Part of a small language model's weights: MLP 896 GELU, 8470 steps.
Each number is 128 + 32 x the weight over the matrix's rms, rounded and kept within 0 to 255. Layers, rows and columns count from 0. Numbers have three digits each.

# layer 5 MLP up, 896x224, rms 0.117, rows 135-163, columns 112-223
174158203059139103158127064078141126142187136077136131154138087186137127162171146124097076079140105066114155119139118097134090112197108166181095180136153107168077123154132102122172159162207126117074113145091123128119126088077183137096124148065162124131157166159140158081118096151131140107126112182075178116187106102037202060170125087118
115197119103095167143077154144109107147155140111135112113156114089166089139109137138176114162148154114135142110217078121152160104088166148105138168102147162172164087134179178121129131081175160124130103132064109078112160089138135156152085155142143175077136119096110082120091108137117098131150134151068133156141104133135150111108145110161
116102111141061142119127119067122085103102141152092166135105063125126118073113099118189159141088153136083142096114094138111115105129146155173121119143094094167135149125080170109078178087085120126142143144103143154149141142187077074100156144126156114224172181130100139102163185135118131156162124171172164181089121128138095111099141122090
155135116193202155079141131153095161135097101125119147128143137130137152082081120120121165151139134108097149120148083144152117155112167113167166137132120108095127118115153121121131106083159132145124126079113153125192166135083123174144133087134105105089071151149171122137143125109123091091132103118153115118155127140103084098134107129135
179137105115135150174119089094139109069169185138077103101159126111081113110149147179135111126137138109163120098181077088113080085123132152112138070139147162078072151086065173170152065107107130156113129129096082084129122176131114118133156151099132115144066112142182172134228133070127129178132114066115085157177120196138164081094173135119
148156121045141159109128103105138111171147112200122128113069132155104102099092092130149099121146093170152121125144161155169150128178095165130161100115096143134125135057167162154184167164131170132083080137158115181093155148160167122091162130127107119169133131148136135130139165111127090120147123114075215184112131213150116081164080125120
111167092138113114098148116181133083095157079071121108176171116117107148078111122086134068137145165116130135140110118096103069131159139138183100173125101128168142082169113135138142164186221124102123099140086173104197166232137091066110129107136192086136119228069162167098159066107129088126143141153183090143102142127107138108152130116100
162091150140132158131189108117131137135137111155142069080114123164096154143099162077144163173121148103154098143136151073139064089093089141146138175123150160151122132155154147099171131121117186136105124135142139114124130148143123154120155171144142107128146126100141151124134133138154097127107160147140106122086107158116141162111140140155
111127133099237079159120119252121127094165128079133122120121124137121116118202108120106122147164103170150153132174113078192120152140240127140125143117150145112188144159190255170114101125150123167143092075117084087161119160109196189093093177149113099090128129150150170089141112163134174166087144111115125186130092068183164097130159141120
108143078141129148067235148105103156138131127173192101116052161028100205097082178153143096125187142136092098165122140144095163137166125171074140116094162190160146140151114136145152145128215112098232157152121166085055134159069077179066133080168098132094188171096139119148208140154085145083128175107121106161110129030041066111123046054137
089117101148166100111138080128058151120131119144146104160119153116137090153104148112121119179163148111117096147131126140085132103140126157095120163158109193211155120134110094131165097070132194163201122115142174124188122084146123113136084122116119161091093049162082122147153143129201064074164128145083056148119125165098091088134084203134
116152119058208161133108156093078140148132136150152134191146107127144120105122121138132072165143130108053140169081171129120101144133117158119098175124096149115072134116169186103166132152050173058058085169198102072120130148141151155118126168132198097101149105107133159128156115147134086132149128110099134125125099117106136088150131132137
167142105134152167172131120134139117153167074163107162168162180115128113104108116103113119129117075132163145156076060128135117101092144047109096082117132138148081149150131131124164161101127143117128101117102208150172197101150168110158128121127202160120092091129157144107113137100091107184152125189178109122122160110151123162136137158145
090124134175126183091148130141070131159120125175098139153124166124150135098079156056140124183182136165057167151166130164101071026155084182089167117102092134145196123117062159095130164087178098109181139185134179171115074157099076135111164030106111159093115128066091104157139126130110130094141093140130097148150182162121124120065122066125
119174100132123129105083110147127085129124163091155168169155141119119094143125178118144099100073120181159123156089127190124078085150118138111155163117135107167126126213114158098082183083098105093176126142141149111097171126100091110100117099089120103127102174171055114111076087108107114118140163130117118073109124070121156098110078175103
112149102170167141081117099101160137114131162129113087096110134115110069105071129139088127163139153156124137114145096103170169135127160107162173132138137155116103142157089126142139185139155132116208109148129103136096095127105123167144151119139130124106123120195093160129148124120118138093126194124134131145144120150140145085109123044119
146164138089094135065081130100102112086149143112119103146168159159179087119137154091156108179079120131138103136099105126125068167142100170139136174160204137098140082144144107134131134088126100136111130160112155205132174141112071158128164187137125080162156106137113123097162172120137117117132100121095131074140154157090072129128126139161
104121108090128075243114059200139157125160138137128201088091092113198117154164119159119093139126158117136123070133142140129118171075142089089151178110131102120140149146128130118143117170122205139082124130170183107155132126130171088177134109073133156144092184143165116121102121131176177112148142182123144099094098101107135132079127143134
144129085135079141125142087109105162159155105117122145153078106112184108154118157157089156093175107142158086121054101132128092129125130100076127098134164195097138107120165132153062079108094127125154187139126146149153137164108098102108123154139105182118168127127115121104055151159097127172182165140132092106121133120161124127181094105108
166088122148147089154119152110103155153186153116081074124107067125067125096093130125142122175107079055177138131160089135148093092115157096095157123077130127084120073114149079074143132177119102140126039151129084153136127145160113150073135151153165174125135146137099155107126044118103108138170177161170102152070162179150178091210122083084
122145152120134133095096149141190130154121117141169105158117108085120141085100137099167154106093115162136186118119106105107086175073131140150107047183185127119141174169084180157089093118091108121087134129084140166100145137146155142155100148102138129121122144202158135106163099149154140163114122128175119129087169142129133076133113146148
159105135214167137117209113180122187108159207128131089189137098108072142101139103127118162146138124163163135151139213163152131070121098116114215116172068088118137093129165124053078153133205168151122119159181162157125155096153152160191101088084133097093133200090086139139168111142121098139105104068101110110129094102126152097169116125116
118126111203171122076130083093108122181187117107104100126193108150130144160093151138162110062105139156098191136069128091127162136142097133154144109146211158099132140144174084126180105086076108173149119162096165125124105153130116143101105089130081047132114166132126091152133077124149189171210113123128139131098068108168133177118138127091
105123100114094112108190185105098153152148107081147167111111181142105125128143149190101118047137159072115160068133161165195105117118120111115090161104091138148132138140076137137153067080126105095128077125085181123121069132119162140084132133138122129117164175153115098126147052161119103150125135146078155180141124124102161072092109146127
114107071099092082094134101072167158160080130170165104165180146180112121162105078194087113167114131061080126145122106102171140117115176115124133112118216125172086118128130131131141130152107081155145147143080195099126128191079188118095121111145133131111141124108130163128093163102118119129126129137195113177113129116099117159168150098167
115149163110101130091129137179165125091155149175134093160132096133074122179125135112086106116124161121161165185128115142145085132142105078076135159116136111070080155144147173103147119121080100155174159116110110137080161137138110091118147166106160144134105118078103100115146143137153141087138096127134141125116112136092150158073131152120
118157135139136140150145098111135163145059129141158134149204145106129101153142086125099112103165115097093139099107096135176158121161078091117150167174149071118074130072141071120134128152061085125146029169146104110056098124132129107123112177156122110146121125183172158095150164112211124094156111087185075149114153122088110127128113209136
127099093082123156109146119141123052143137116162106123132126143176121138125119129117132145097156117133166126145115116127110106113150099127093122190166117191129161091101102095167128165160161123146106155115192180121157108180155070117189133121135140061139148101140138108115082113085137178090101136127102140139114113129157117098120135146129
078108123170145161121085126172172116136129150189131121126146103094128165090108164154118151135156165122114140130116104159188195144158176096125110130115189120108120146108193140079131155115100081134146120092062132135096144141119173142121118104158089098116047090130155159170101144137079118142173134156146108126125085085166185100094146117108
# layer 5 MLP down (transposed), 896x224, rms 0.13, rows 135-163, columns 112-223
143116112140136117154115102163087103158127137185160104158123134121099064150132176142143161107162098176144115127106088130168146128129107107083130125136172202126122092173124132131116114076101156136139116149149166148149127097133161119073103144201167178173190105142097084114133162078075133108111137155139130149115131131146127092104118148117
094106140104091108069159157183125097142117153135094122094132147109188113142151106085075116174140134153189116139133163075148178148208178136105120135109133098080146090183087058149175081116129086132117078179136156104143143126165109129125133129134120127071100176031144116165100114110071177140149129150152103195076139120144112078167116135155
080161095150163149096171170127178135166113087124144072151100165175107147116159165091046159119174115101095116172102227124150087147051130087074132106094157103122150104095143159095169163115119056120142149102141128096110125134161219161128126073073085121117181163120099138147157161064153131089083140127107159140165130123113131121108124146098
097078141198141122107137104160136178162133138106131140116136132129113202162151131100139137082115119072159135098096118109106125143175161135082140114111147142112158123135093121105112095157175145109153099120154140127145115106188123092111104088097120097148101146167134133128147073121095155102130123120063148097149114118101097110133113104116
195132101167178193184167177163083112099107169102166127110144167139145157087070129121121118115043134114104142087173122112169113179128149185149133096186068110137147118107115128093126153133081096167101103142147129171159147080125140106174123047149117140218090108126087190095093100148125189153134061164180059131074135146135109150092146149120
151108103097098111115165110077080130098161130143142164103162170085168118147171106169175172121080140096133138164102167154125152151156103159118106156080152103143051127074092161151151138130137097130145084171175135137166143076126157117100145138110129137114131105170190089090131145129112124120076129103122075078094137104114088135102152108117
130106149145151185143146101122082154147167138134134185082117152119094047179066111137164164085155104064176172193160086108079097139100118142216184100105097104171081124088169199156143088090068164088155116166118132183109131112147153173061098215154152144101162085070083123130163120176172195087164160062094124141150170082110176109145072163139
091083124097133146156163135122166129102180157120156122108075152146152095085162166105095161100140095112136122184101154129132104113140123154122173158106133044199108133113127128139183112177118141090116141111144150164090141120109162172211165058163137130180136101156089150159072116074134086133091146135138067066149134156120174120141151160138
163045043165191108204075194138144051150098132038143141014134192095135083104165150149203095019131132180191104133190114098181058215076033151074122163097107043167139120210158147185121179118079111149093141113115147039167147087177106158141152085089166096221118057141141149235128148065091161184140078128117132136187074061198115114139042080093
142086062129103136119171101163103109126145129121196095138163116130102117083096174177111177149151106083112044146094166147134043182139086090061118086145064097116136074132108154142156169121146128133104130097169154090133057219211141130090127115183159083141072083126081149156163099155085152136127142165147100081116167118137124109160148057138
146183096154115124141090186047138237208098178060229191098117117064132093167064152197147147131162133143115117166068112114027112038099099139166147111071112074170075094177141129141101072126106218092209094089136139152108131104065125148063123102091159124153142205126093148114100134169116115177124052149118069145152149070127109111154105107130
194130109124140173161088114107161161159074100136113191148131171184151105127075096106165119064166179120105053111209138079167118184147107198166097147099124071144147142108148130184062116141108064081161248105077126093122193056214141108121093097167188149120046121094243164084116148186181147156116126092158115173140076143138162157160166143029
068115154108102131119166121123135189101119178063138145088138154128114148126079125233116129204091166125053136086136148128109167128146116224145140129134110124074118146096156142125147119155123094134159157111138126126162105132107160204111131117166128159129120125084101117130095142134124120171191126122095133098167137093066143105185095103144
087162159134122142109137075091085164175133117064044095059143187139204072153147116139030126181113200141167156180097113093126152139077102140069166078161133094070140125114116119135169044171143220137166091139109133135170096191161130194077206123143204173137161093109130119128164174117100154155115084147053161159118073098129102179086092147124
171177110174113113087180083139135148111157122113149156157140139156108113143203165133166168150064143075133144106140162188139144186110155115102156085141183116162107130136125108170134102080157138127188135097162178109155101064133140154174104106118182067135097128199118127104123075192082093177151119166149119094087053132134157155103182132173
156127134090154138118126149132109162107139148117115177137131079168093150144095127148124146178103163152135113042139132137133130090133094112118171121134128139137109108138107092095125158157131130140173085129124123109105114114124119166169141165088107131092107102117135096129148091175113135113134096116080116168170134126165149134138120102121
145137124137113128116142152113116108120122113171081122093094085182111121113132096149082137116119146079088171157132120117137186119049155125147156128184171135137120092136161178117105144082078149131092150135160192100104148112167094158130100170094123142104153161109150185107137099140064148187061124101132160179073175081099152175069115162107
118102092174119177121035143131177098148199072147118129124095122141124168133119159158170116188155080140169089143125134089102180146175111139100116139095154115114042177091157106163087136134143099173095207157097141171119122052070128057109189190149165138132152203084172147099116103167176140144138140082086113110162121143136166123106167136082
082095118121153160101158160143119131116143136110178192118122129148118159103095089134143074159092191138136142112117101152092087111145108128145127144087153114152103097102078125045153131154164137172080078162121132106142146123066121124186169169083074140128117123150148125094131066132151107156141123128103178172174130147176132130156144096113
086114173109142166113077124138088081152106162134197156124134131130216147197082176133122192142094099178084171126114090129068139129168174129231135074129103160096174156114133174198147141190102130114117156121112197127157163101043167186109138155142154124134099091091167122223110163117155123158137125129130115158121088089140111095137148112201
146103079172196185084168106152071102123137084165178114112112131145121173116181178089099117132152124154112121139181128156089165161139137077121089136104122083171067170117132133116142109146176124118132144117146086145097075164201103101129149082157085089121133119130139121095104172087117105129116126117126106101153172081167107139082194136124
101131141134135098104151167100150130063131145097133113147130121110150087111132062122120127061113164121128145100102193148111125133207174183096148158133124117137103075151115113076138082167131130188105154107112132110157095131114163192155145203076130127090106184095085100111115090150138103139194190142161092104116143124109062088074106112138
154161151135093155135071138149106154150122142116124129136093097141078065175113136158159123160213114128125131113152111136115138122088184154165123147080140129102142157100153195161088140120155187099180144089128127115154169103090118093081168115157123163136177120140150123180070136094082069090063138120126097099140171114113071148121074140167
157130096102141105113067097083161130107159152188118168086145115154112135146114157102087147141166022137127134133141127149092168138106141118142123152117100134136150182032181109167095153222121146129198105126067104130101131073144136136142132111091101132115104151156098145146158157104171159172144090121148161079146125111123064174102061166140
100123192110126165103116110126126102162123155134130180127132117052122133090142063145114152157171121092111136097189144097058074086152142180125119204115118186108058113148074112165134143144102095118099141100176132158091061146116153138079135214130144152159108126168148125151111137079122130066177154164146117122178179125133102172119134118166
161177167159125163125149112140163135166161157116106099090149145171146110113106115106155156183148098119082106127136124097128138127096167136112120134119106131119129077121113082133125156125150160135191106125116113185158155114192120123126133107134123107148175116092155110096126130151132109145149120120097113067147157133168093172153132105157
137105076126085150142130080101081066137115095075091091138075131116103138116114169138204136188051216126127145116082100144067157100139091102137134106175170141133138164236117110117069109123202126151112248128194201182170138148104148134094110092204109205158125099120123098171089188135113151128143092141068212143163091117137084144179187108188
133158116118102126116122173110135137164130120126105119146109137061119104134132167061135156110181105132102133154139099129144109182099100104142091160096105141098164145133151110113125142158155123112162036117113105164139112082153128111156144091097126105097149185147138141070126170123181139145125080148108134124154129108117107150111135130062
138156166125127113120124095156139169150143130109138145130067197152105165161107128150105131196119109131117144124147130093127146116116166115110080134105111137090163133176088125138131131147152117120104105126118134150169073123142179108185134116117095126137192123092146146138144096140175126123130100118123126150149146100123119157123116108148